{
  "n_kv_head": 1,
  "activation": "squared_relu",
  "norm_place": "pre",
  "parallel_block": true,
  "init_std_down": 0.0,
  "beta2": 0.95,
  "warmup_steps": 102,
  "decay_shape": "pow",
  "batch_tokens": 65536,
  "seq_len": 1024,
  "train_tokens": 150700000
}
Each number is 128 + 24 x the weight over its row's rms, rounded and kept within 0 to 255. Layers, rows and columns count from 0. Numbers have three digits each. The size before them is the row's rms in percent of the matrix's.

# o: layer 4 attention output (transposed), 64x64, rms 0.399, rows 40-63, columns 0-63
# v: layer 4 attention value, 64x64, rms 0.238, rows 41-63, columns 0-63
# up: layer 4 MLP up, 256x64, rms 0.3, rows 0-22, columns 0-63
# down: layer 4 MLP down (transposed), 256x64, rms 0.299, rows 0-22, columns 0-63
o40 093:135136126147097136139138117136150158141117102134181158104158132130079142138089084151097131146103155112140141102135148085144108161146097129107095115140129154146111083075103136113139175144127131
v41 101:093121135091120137133102163102101149117110106099160140095135103118157121171133168088116154131121131071140137140123110071136138136102165092145140148122083095138118146159104158122110114145143129
o41 101:105119126153115143117121124123173126108144124133186138154131106136127107137142154148101171115137141110090093114112119102084146154084126128141097159100127090083106099147123117101130081098169139
v42 091:131157094146102163093151187136126163117129108172143118151089149126113121167100136172130121133117122090122119135074154140153108135136093124135130115082114115125108109118151138156117168136092138
o42 093:087139113107147129116136119095127125100153190101120137101114114127113139153153075172138146114117149106137103144181184145129112116113112066130155099135144152127135114140139140122143128112150163
v43 104:123160095110172149079111161128097112143195136126143149100124111119167120158114125115112162107110107127141120169088087117115132090150130116162150128126102132137136108160116122129176121102124148
o43 098:133141134151155126128132089167144135119139151182140112161124132124134137140105068133115140138134134108104108146115152113073090113102129114191101115157100087127115115121081129127122107142175140
v44 122:148130132115094120127134103125125149110046131119120107108096151114143127125119102115115147117106159107124116165134129125159113121146146132194167099074099140188112154128135109111103131111114137
o44 122:117150086128116099181160122116147108159181144122171112141140134133117107115116147124143172127115141101135117129155130090153089115139151084106166177133141086108109147127142150129109140106092131
v45 101:115135100138123094161124105112169094124159171144111157106133143144157097084164120147100125120111072126145129125121112080114095118132092110147134120103095104134117125121101102124118093097152172
o45 104:136131104138131048132113121129149083129139084134096103126148084114123132127097125124122103155119120157112115158109117142118093122122141142128131165135130090176102069148102113097121136110143092
v46 093:145169120130139151108152149126134120164134115132146148094096144088155112099104087115130098123117109147171119100117149064111150139104088105132160070132113123129153109152114126132128156089107124
o46 104:107098162123184126135107113084122105134125128161097101140137147157117101135130101123152119124094110149102132171092119160131109116114148123136182117137120103126105129101134106104120118085183173
v47 099:085078161144157136128165127120141167117079137118145123104153134125136134150133087095150089142120125135133120089135170105133116165121113097168084111132189098129127129126108122129101135146112115
o47 104:120128136110116134151092154089149104145129134135130138137132147131147088138152172141190097149109136135111147101104124169134137210140131127095109143079128131116108110119133130156110157104144162
v48 110:105148060120110124134113151127105103111193131107085131134130103137141096148140158132110116116123104155115128145132129167126126128139136153163146168142085095129097142106155181101127115107153108
o48 103:154108136120154091100154126152118119118120130109139149135106092105135142147123094118102142168138149081158141116127112143109118126098134105155081129136144118162144140182132110097191071112113109
v49 105:139087122132164126125106132102112124136136158118109127161101159145098148123141083114125082131086168109105144131130090115133140121116064137135146118132114117206138149135135114108124116101173115
o49 110:163150098103119093106133088100153119173148104101123112136100133109131130114113088136106118124075113130149153106101109120122136092101152123088151148119076105175123159115110133160103130139098141
v50 101:124143137142086148153107173106107140141171110097116157127164128149129139138084153071125100112113101146147096107121152131085136110146122119133129138141126106154115150090127142162162188127120099
o50 097:148130166115173124096121102097120133163126110155171144137133110098124145161094089174164120172106140093132151088117095126101147165119113142142118095110152136117134112132165104106137121128157152
v51 100:151105093132161114089124131114116114149100168172133134160133120137128093109121147160161161102124117119099113155130085105147122153091125124116109124119121114192141116179167132104139116171109139
o51 099:099148142138132121108135125113147120166102152113151163126145133166102124121144104082120096107118106151096092109131149100123106093127098114088117125168125123199111136121091152120128096169101146
v52 127:135084082135137128131128130151107163135136167135152165105130138108155089111153154162107137104108116152132106092112099123155107075143112092096176154117137133127134140105125107137137111096121073
o52 124:133148131186128085058117121111165133100097132147120111155146122074169090137132124139136129127107099144094136139128110118123101118132084113134150126123136100172163145113123152085133124140108138
v53 100:130161108166112116121141090123084147117106135141123116104097143149145181099125147130137135152112110135092164149117101102107152112136155109122147065115136146089075101114104109155117109135091114
o53 107:148087147168118143136133118105108139092210142124127125113119121150146160103147154147157153137185126148092094147124107153141087119149141119113164130171139133119122117127128142140080117130117106
v54 095:141122144113112148070098123109126128124104118107109113093094090112144135139095110158095136210080087149171138145140116126123094135138097102156140129132133116129125114130153149141158095131127127
o54 094:146119152114122132127175128130159142092106131123158106183112151105140100156127113130142163108124123145109133129137108164161081172132200125134159135124118099127116092114103138135112149140178149
v55 101:123163113117120125130108119191116118150119121103141133145143143145167144132092149145117137102146155138106126061141106146160094144143084123157138104141131162099082144140123090126167126095117162
o55 099:151136139161094131099079130115110137107158128137133113175103107126126146112105142125146101172117104126116158140129183164137118129087119131161187119143134092141104143102167158105145123138096106
v56 086:140133123138071140067141125114159145129094146122131097104102118121133101120143099142093095121116146117117119157121156076105127104107141164109146122131086156126094155128129169137175141090105120
o56 079:076142179122128107116169088134134145114141123153104137117154135116098123131127140129128142095093133149117137116151102096134088119140133105096162137143086112118075135134143144103174153074113158
v57 107:144079131125097155138124111126107166106134130111099160122106103153106120113124152112125108142115084141161114186125065099123145111160162136147128093109142112121153162097143171122099145117139114
o57 102:123105125121167136148164094124144142101154125091193154135153147109122119155132105116136135114147168136137097139133066131101133140131147116112135136114171120110168152168115101108106156164103158
v58 103:119111129145160153072161162146126136122098140117103108134160110171144132135121151121134092093174101142118141133145110141135141077138174159174134127144097153151136121122112147090133120133149081
o58 111:110148161099161152125098128162128130130157126138158178101090156118161123134137117127129115112150138116137122100126138109121107118140096082172075154124123106104122180157136137115121144142063112
v59 102:131150115165091087096122102098116109140154107147114099095124099074130139118156159130127131120137128150104096120121148114087124133139163128133079092181121113145170157119123134146169118096134117
o59 102:141110175160128121171148158139082140097120123149118161098179125172105112095097120114133159131079133107138117113101117136118136112149144124133059122137104156154127101124102140115129146099134123
v60 093:156123142147133113089118148129143155094099171132132113137131142153092110116129120100152092161114137114119137134069109123112089114128128103125114127084130076134114104114133078158129169159171101
o60 101:103161090128164085069155139123113129141159144114120124102136133097098149134148145173165140103128131140118090093110117119125135131118133121100119125114116159122096101148139114158063134175139154
v61 102:086167169097125113079120138134125143143122135133101138160137115129118097110160082149127125095152097149123120116126085118086133130157134179144147151102083127145159138156144108119163118152117164
o61 110:116150134107155103132099116183128125144092112193131131115115169130087132154107131127113125156100170138147122136162151093154152133120103111114137136172136115168115111184126132127102123145104097
v62 107:128130075116111138118105122130119141132123149112123093121167147143089115131157120071157124125116126153138157106144112115110133137108197137143157106078139169111082131116160144122083123129094119
o62 106:104119140179126118118130141146115158165141116128149178148144144129138170127167179139135133156156125137119144104126112132163111142126143097099145155153168094084153174140121113165158098141110139
v63 090:082128124146126106080104146131115097116121133115109109108112121134089139133150164172154159136124098116134108144121130117148113162127142157143162153117121069082077134111112152093182116128118127
o63 091:092123137138128134110155169153126153099132167132141148154099101099088147147156147114136136155129131093168122127136127151099132129092115085150094169158125119140124128190121177161122120099133114
up0 100:134153090126122128101124089130079127107163115099115105113155125152123138118131118120126153163179132127115117099131113107111098115101107084181129189139149111139114078127137141124092146141091113
down0 115:132092149087131163113148120138137122132105126134113137085131131148112057127135129112120147152151107074112164138117122128174114133115147129109161108086136106122118138133099093175150150182138110
up1 038:091126155134095113110120156101122131075098150113164130133149080114161151124120103142148147130100110131125145182135134123094136110106101124080120145161165163132133103093145107119152121104173139
down1 045:084131108101156130163138114150119076115125100127108139144106092123116163144100119083129135131136112126109119107103119119141126095117105120084086129083105120146133150122112118133129163203100157
up2 066:132096103130119100128130143126137174119138111096115111148127165122154120082144154155155096109143126099152099119103147054123160124132109113114117100086116176109113106125172102129162129108141137
down2 083:139151139121130110176143161159138123138132089100161111102086110152108151147097159080109146112165135145101087094145148132121140158123117146104118142122124095133090144152142143178139143156160151
up3 089:085139117100138149091102120174131142116138142136154091166159107150197125108128166127129128154127163131155090135153132151126144125109133167118092147124135117123182139113132131112108132115182128
down3 081:143135128127114111161136129108121122129120153091143163132089157146085134157078128123133109087129058147080140151121086125135118129151127129133140128123144135130099154127128111110143124150058173
up4 124:104131094127115090109129140139157145085094129172115100153118120115126109121141098090170156121092138094106135139124128155110119133189142107176112115151128154130133142118109093124172118103128174
down4 115:106128117113084106097122131128126120121157117092127133138117143087147163172145071110112117140072123149188120126127150122145107127072147146082126145147129129114117122143095137119124174131095123
up5 044:067126124114113093089112085128100127085103144130131164154116121173120167131115095085115154149140128144145081153132153093129108119129119134127151138116135166119128093116126108117113100077133147
down5 042:114118132140097148146109128121106140175135111126116109100081131133143100110169176148115101137098145142145151161178157132092114115138109099128148134151107102135109116160073151101149178134148123
up6 118:122083122143149118131090132128147102096117117114137127117144075089137122121067134150157100129125114113170107128165135160119153146104083131153077142082138143130142093108131097115149158140121132
down6 132:100170154090137112140138130159167103107109158144112108133150133148140124158125169145091163137183134115135156118129150130148160144160133148104121117173112140089117150165116090109140126131076128
up7 099:098111135139118145122124112146117184113134131092175118146140132115132130105130151160126117104117098079115112149150081144161144115151090124099091104068117157143091097122147122118093124158115141
down7 096:132150131170151124109124142111152104159087148143116128118130130156157138134112120087087156061112121131118113130150141138116112157131144161093156170064138125124136112124122183158122105107147121
up8 040:130090123132140076149158097114111167083133139139137136126147126098125152103125131129142125113150160091121108127140122101125140103147115137098106136135162177146110096113180097158169104100129181
down8 044:175116167148152186165149117129155170101161121111128104095112141126114084155138151176152130126158128136133132149125136143142096157161174085119142138127123139085132119105105130115137136123142156
up9 129:115105128155157098137114139125132140134116090132102162135113136105137095100109132131168107099119120118124068152097127150134178104140108082097122100133126159139168137153163137071134116135143087
down9 116:198173170125108139113151081172129115120199179113120134144149127133131129152113142110105128111096137123147114112110114109170117140135124155166105098137141130137166130133140116115125102117135131
up10 122:129143140120108125164167120124122141120098128088139095139148063125131086104153115143147123119130141126102118175157129089163117112133076140092152096151162136138145090092142152149137109129154111
down10 119:171116143151122123105142127135128077155132096082119112178147118145120141099101109160146104152139113109109128126129114135131141133160105100167099115095114185106129136161118168084133120151091117
up11 052:088110109127157086127106114109124166078104117107175102122149110125123136139117132111160134117162101116123089102109178150093110133123084111110138131154118157165129071153112130130100129133139107
down11 068:145123060139111118125119092146114122167140123078144134150147139152090130134132133146097158133109143142114121148132138147138173176101166082174150150112123099139158160112141134108113115161118110
up12 041:106065127150133115080068128113149120091142160140165129146146137113131150118054134101105138141113091102123109157110128087137127114111146103125133118128113129159160128148142136137146142142163140
down12 028:137146147127110119135121157137112145129141104148150095116050129109115136155122125131111121147178123153137143117167146135168137142185104112176110092116135148118114152087140127146149124079134164
up13 058:131139111156071152105149115090142152095121123151149157133120109126153123085140129110126122131167172115149142156121152140100134143152126104103186131115164117141108131073144131110123096086093142
down13 076:108099128062116113118127139158147128162135113195114120139124163100137126122118142180131102110145151161130111115108079105155115157140151156093151127118108130133125131150138133156138127099084169
up14 062:109150137135116097101110122126137143123134157079166094133115089080141103126083124195126159114141127120106121124113116145119144111122120133158170120126145164124147068137175107132131152148154133
down14 055:117126137109138170105151136086157091118160174109126149134113159143103143128121085142172136098132137128115109163077151154091144137158134110113110155124139149190171124155126125146122107113131125
up15 042:072094123118135108147118134087152122108149141091133133112148087125119133123117133168117158098169170108120119152145154123109138119158142155140155119133125196168105086089112122143106105118120137
down15 046:152170137104110177141133168129109136124119137157149126180108116139116135126140153081146116150155104124119124132134119131147112115146092114141140112068127126144145159129173144207152096134136120
up16 120:091102159122106131157141108123105125147095139109170128131110116174158140100122105126101098132167124122155149136102126087134148125136074125116078113146152096127159100155172136094148102135104109
down16 134:130120132176164085144144122117122157117143132090124157118167145163121086142123105102122138136122118130115147074187152187102115119113146167127118148134106099146125113116106106146148128149141090
up17 115:110106163126143113121133143104110138128134171121140138118131173166189142148129112137125125129180132125115147115159115118142151130143121079114077143095153096142173129132163125090138068139138126
down17 112:129109147096138125146088121140157105089141093147130156145147147091129118142148143126134115080114089132128143147100135156090136130134173132171157116143122087132104066162121117125154155152119167
up18 127:134110079164088080112125131156111101116097153150139152138142094133087102151126131109087148131128157084155133119101135123138141128121137135114101154133100123182128099146081139109133143080110138
down18 089:124127141104106143154145127088125163144122105138123123120116137166139126141168114136155068110103135152143137109109075162101084131146135160117146106105142097104120167150163113117065154139127114
up19 131:140144112140094110118102114138100106097153136118128103163136128131136093130156125156120139153098118100103094127126140148152064133104136126118105134137129191174171120086136146131155142074102132
down19 128:144145110138183126125121127135144107132082144106087148114183094127147150127111120125082152097130155179133166111126122136134123140152139115099124189124134095103134129151150125086158118132152159
up20 042:127101149155127157141142117124111168095161128144153161101115121114177172104110146098193122099170144077134108109134147134136131123132102137131123169114157137124098158111158124153112122119145160
down20 049:143122117125125071077102137075178158125125095114097094140158098134136092132107131137114153141139112098088167122137176125125129107131118136103125108130120086134123153135093124103151139122109165
up21 162:127083149194102133091136154150119122121132152148110089119128122145122163092149118157127134121123091131124094135135114136148160114098122113121118142155120163126133094117179127138112102147195166
down21 141:108139159122088153088114123154144124133108160119137133124083150098145124123150098137115158125093103135102106132168173166150172119106131120155112135156120177111098122132140077142085113122152124
up22 079:082127144157121109120110102099115145083155122149156100128127119137069111111130124118147112116145122141110156139107174173074073115116121107130136110113120123138141144118145163157099137119100176
down22 087:129136124111104101113105090088127121143116126123163143120133113128089119153089126121113150124129127133165094139164187141106084151098132166134097102100131135119098158138141120173102114170081122